{"n_kv_head": 1, "vocab_size": 8192, "norm": "rmsnorm", "rope_base": 1990.0, "attn_scale": 0.125, "tie_embeddings": true, "init_std_o": 0.0, "init_std_up": 0.0341, "decay_shape": "linear", "batch_tokens": [8192, 16384, 32768], "seq_len": 512, "steps": 7372}
Each number is 128 + 24 x the weight over its row's rms, rounded and kept within 0 to 255. Layers, rows and columns count from 0. The size above them is the row's rms in percent of the matrix's.

# layer 6 MLP down (transposed), 640x160, rms 0.115, rows 633-639, columns 80-159
size [104  92 101 104 108  82  97]
[[ 96  98 112 113 116 133 156 135 128 115 153 109 114 107 129 139 126 125  85 150 168 143 116 115 148 133 138 168 115 130  92 114 109 127 158 127 131 116 112 166 134 120 165  57 117 117 122 109 113 128 129 109 177 132 176 160 121 118 124  96 159 144 154 177 179 126 123 120 140 119 140 111 120 115 124 122 109 180 162 124]
 [147 117 133 141 137 125 129  85 159 109  49 129 120 117  83 159 128 136 119 125 134  92 147  90 122 146 105 117 135  99 127 119 125 122 134  93 136 160 165 129 108 117 120 104  87  93 120  63 114 140 124 113 138 129 107 143  95 179 102 141 139 129 142 124 150 148  90 155 132 122 116 124 117 103 116 125 167 169 151  96]
 [104 150 142 128  78 156 168 106 107 146 107 154 165 154  77 120 149 115  99 146 128 117 102 145 133  99  94 129 121 148 114 125 176 137 148 172 120 125  95  98 139 169 142 154 107 153 143 162 117 137 124 123 132 173 143 108 103 134 156 129 122 145 151 128 104 172  92 166 168 105 140 146 163 118  81 117 149 128  96  75]
 [122  68 113 112 115 132 142 147 124 121 126 165  95 110  99 147 134 140 124 153 144  77 104 131 143 156 114 166 125 164 129 105 108 130 150 127 169 137 128 138 130 143 124 106 148 169 166 154 138 134 119 111 131 163 134  88 129 114 151 106 120 137 157 155 106  88 139 169 129 113 141 136 143 161  85  78 117 116  94 121]
 [126 119  98 132 164 143 127 114 101 107  94 141 128 173 107 133 112 145 186  97 125 179 118 145 141 119 118 128 119 163 105  92 163 127 118  94 172 158  87 119  80 114 170 131 145 139 123 116 110 140 156 105 138 136 133 121 157  82 147 146 120 149 124 115 116  89 126 149 105  97 158 147 164 118 161 118 122 142  98  98]
 [109 121 158 151 164 128 160 122 120 154 156 153  99 104 134 125 138 143 103  95 108 142 109 102 176 139  93 154 123 150 101 105 184 122 133 140 148 167 124 171 123 108 134 175 120 116 162  83 158 113 127 116 139 113 124 129 132  99 135 147 122 101 178 109 114 118 166 133  96 100 126 129 123 124  99 134 169 142 124 100]
 [148 148  87  86 145 117 147 125 143 120  99 102 127 179 125 147 171 119 133 108 115 132 121 140 108 138 157  97  85 137 114 160 144 120 148 153 134  84 116 126 154 100 143 117 150 104 175 135  95  91 168 149 136 135 123 100 137 128 119 174 161 133 127 133 144 105 115 118 120 115 136 118 108  89 108 130 153 198 167 155]]
# layer 6 MLP up, 640x160, rms 0.123, rows 634-639, columns 80-159
size [101 103 102 101  82 101]
[[117 148 102 156 145 119 123 102  97 158 120 133 112 142 108 130 157 141 140 119 117  83 161 138 123 143 180 108  84 120 170 100 170  69 100 128 106 134 158 137 148 151 110 131 155 118 114 115 157 100  99 125 135 124 131 140 174 110 137 134 136 155 148 120 107 143 145 140 134 155 149  98 154 130 160 137 121 118 128  92]
 [161 156 119 137 142 138 153 151 106 110 111 139 132 135 131 156 114 163 142 132 137 113 140 156 130 123 132 151 148  81 146 149 107 137  77  94 157 137 154 167  97  90 134 113 147 147 131 156 187 131 103 144 125  96 131 153 128 133 158 144  95  81 109 124 119 138 129 119 103 128 179 105 131 146 161 136  87 109 153 124]
 [123 162 147 134 171 144 179 166  78 199 113 149 148 136 136 135 123  99 138 161 131 139 131 172 152 108 101 161 129 114 150 125 156 151 131 140 146 141 131 149 133 122 157 151 153  93  76 117 120 105  96 168 117 120 137 103 145 134 126  82 108 109 135 149 136 148 115 166 143 176 135 104  97 124 127 107 130 125 127 145]
 [124 142 150 125 125 125 113 129  91 152 120 148 135 136 191 133 132 114 100 130 135 113 138 135  81  83 137 121 120 126 171 133 183 131 125  97 149 111  86 126 146  70 118 131 146 114  98 133 134 102 122 109 105 149 124  89 141  92 152 132 123 119  98 104 112 164 172 126 137 140 123 117 124 146 127 115 143 111 128 107]
 [145 107 119 130 133 143 118 122  97 110 137  99 113 179 130 165 166 115 172 118 135 155 133 157  88  80 180  80 147 116 119 102 158 135 152 112 135 118 134 110 154 159 113 119 152  89 117 149 114 133 148 121 102 131 129 124  91  93 145 141 129 131  65 118  82 134 132 115 133 121 117 118 118 117 131  87 120 152 166 152]
 [105 150 150 159 114 163 147 129  65 173 130 133 109 160 158 124 122 115 146 159 151 135 126 179 138 165 145 132 156 121 181 161 130 157 139  59 139  83 133 150 177 140 126 112 160  93 112 108 183 125 129  87  91 130 128 153 126 115 164  90 107 152  94 122 100 151 123 171 126 178 122  80 110 114 146 133 147 116 114 140]]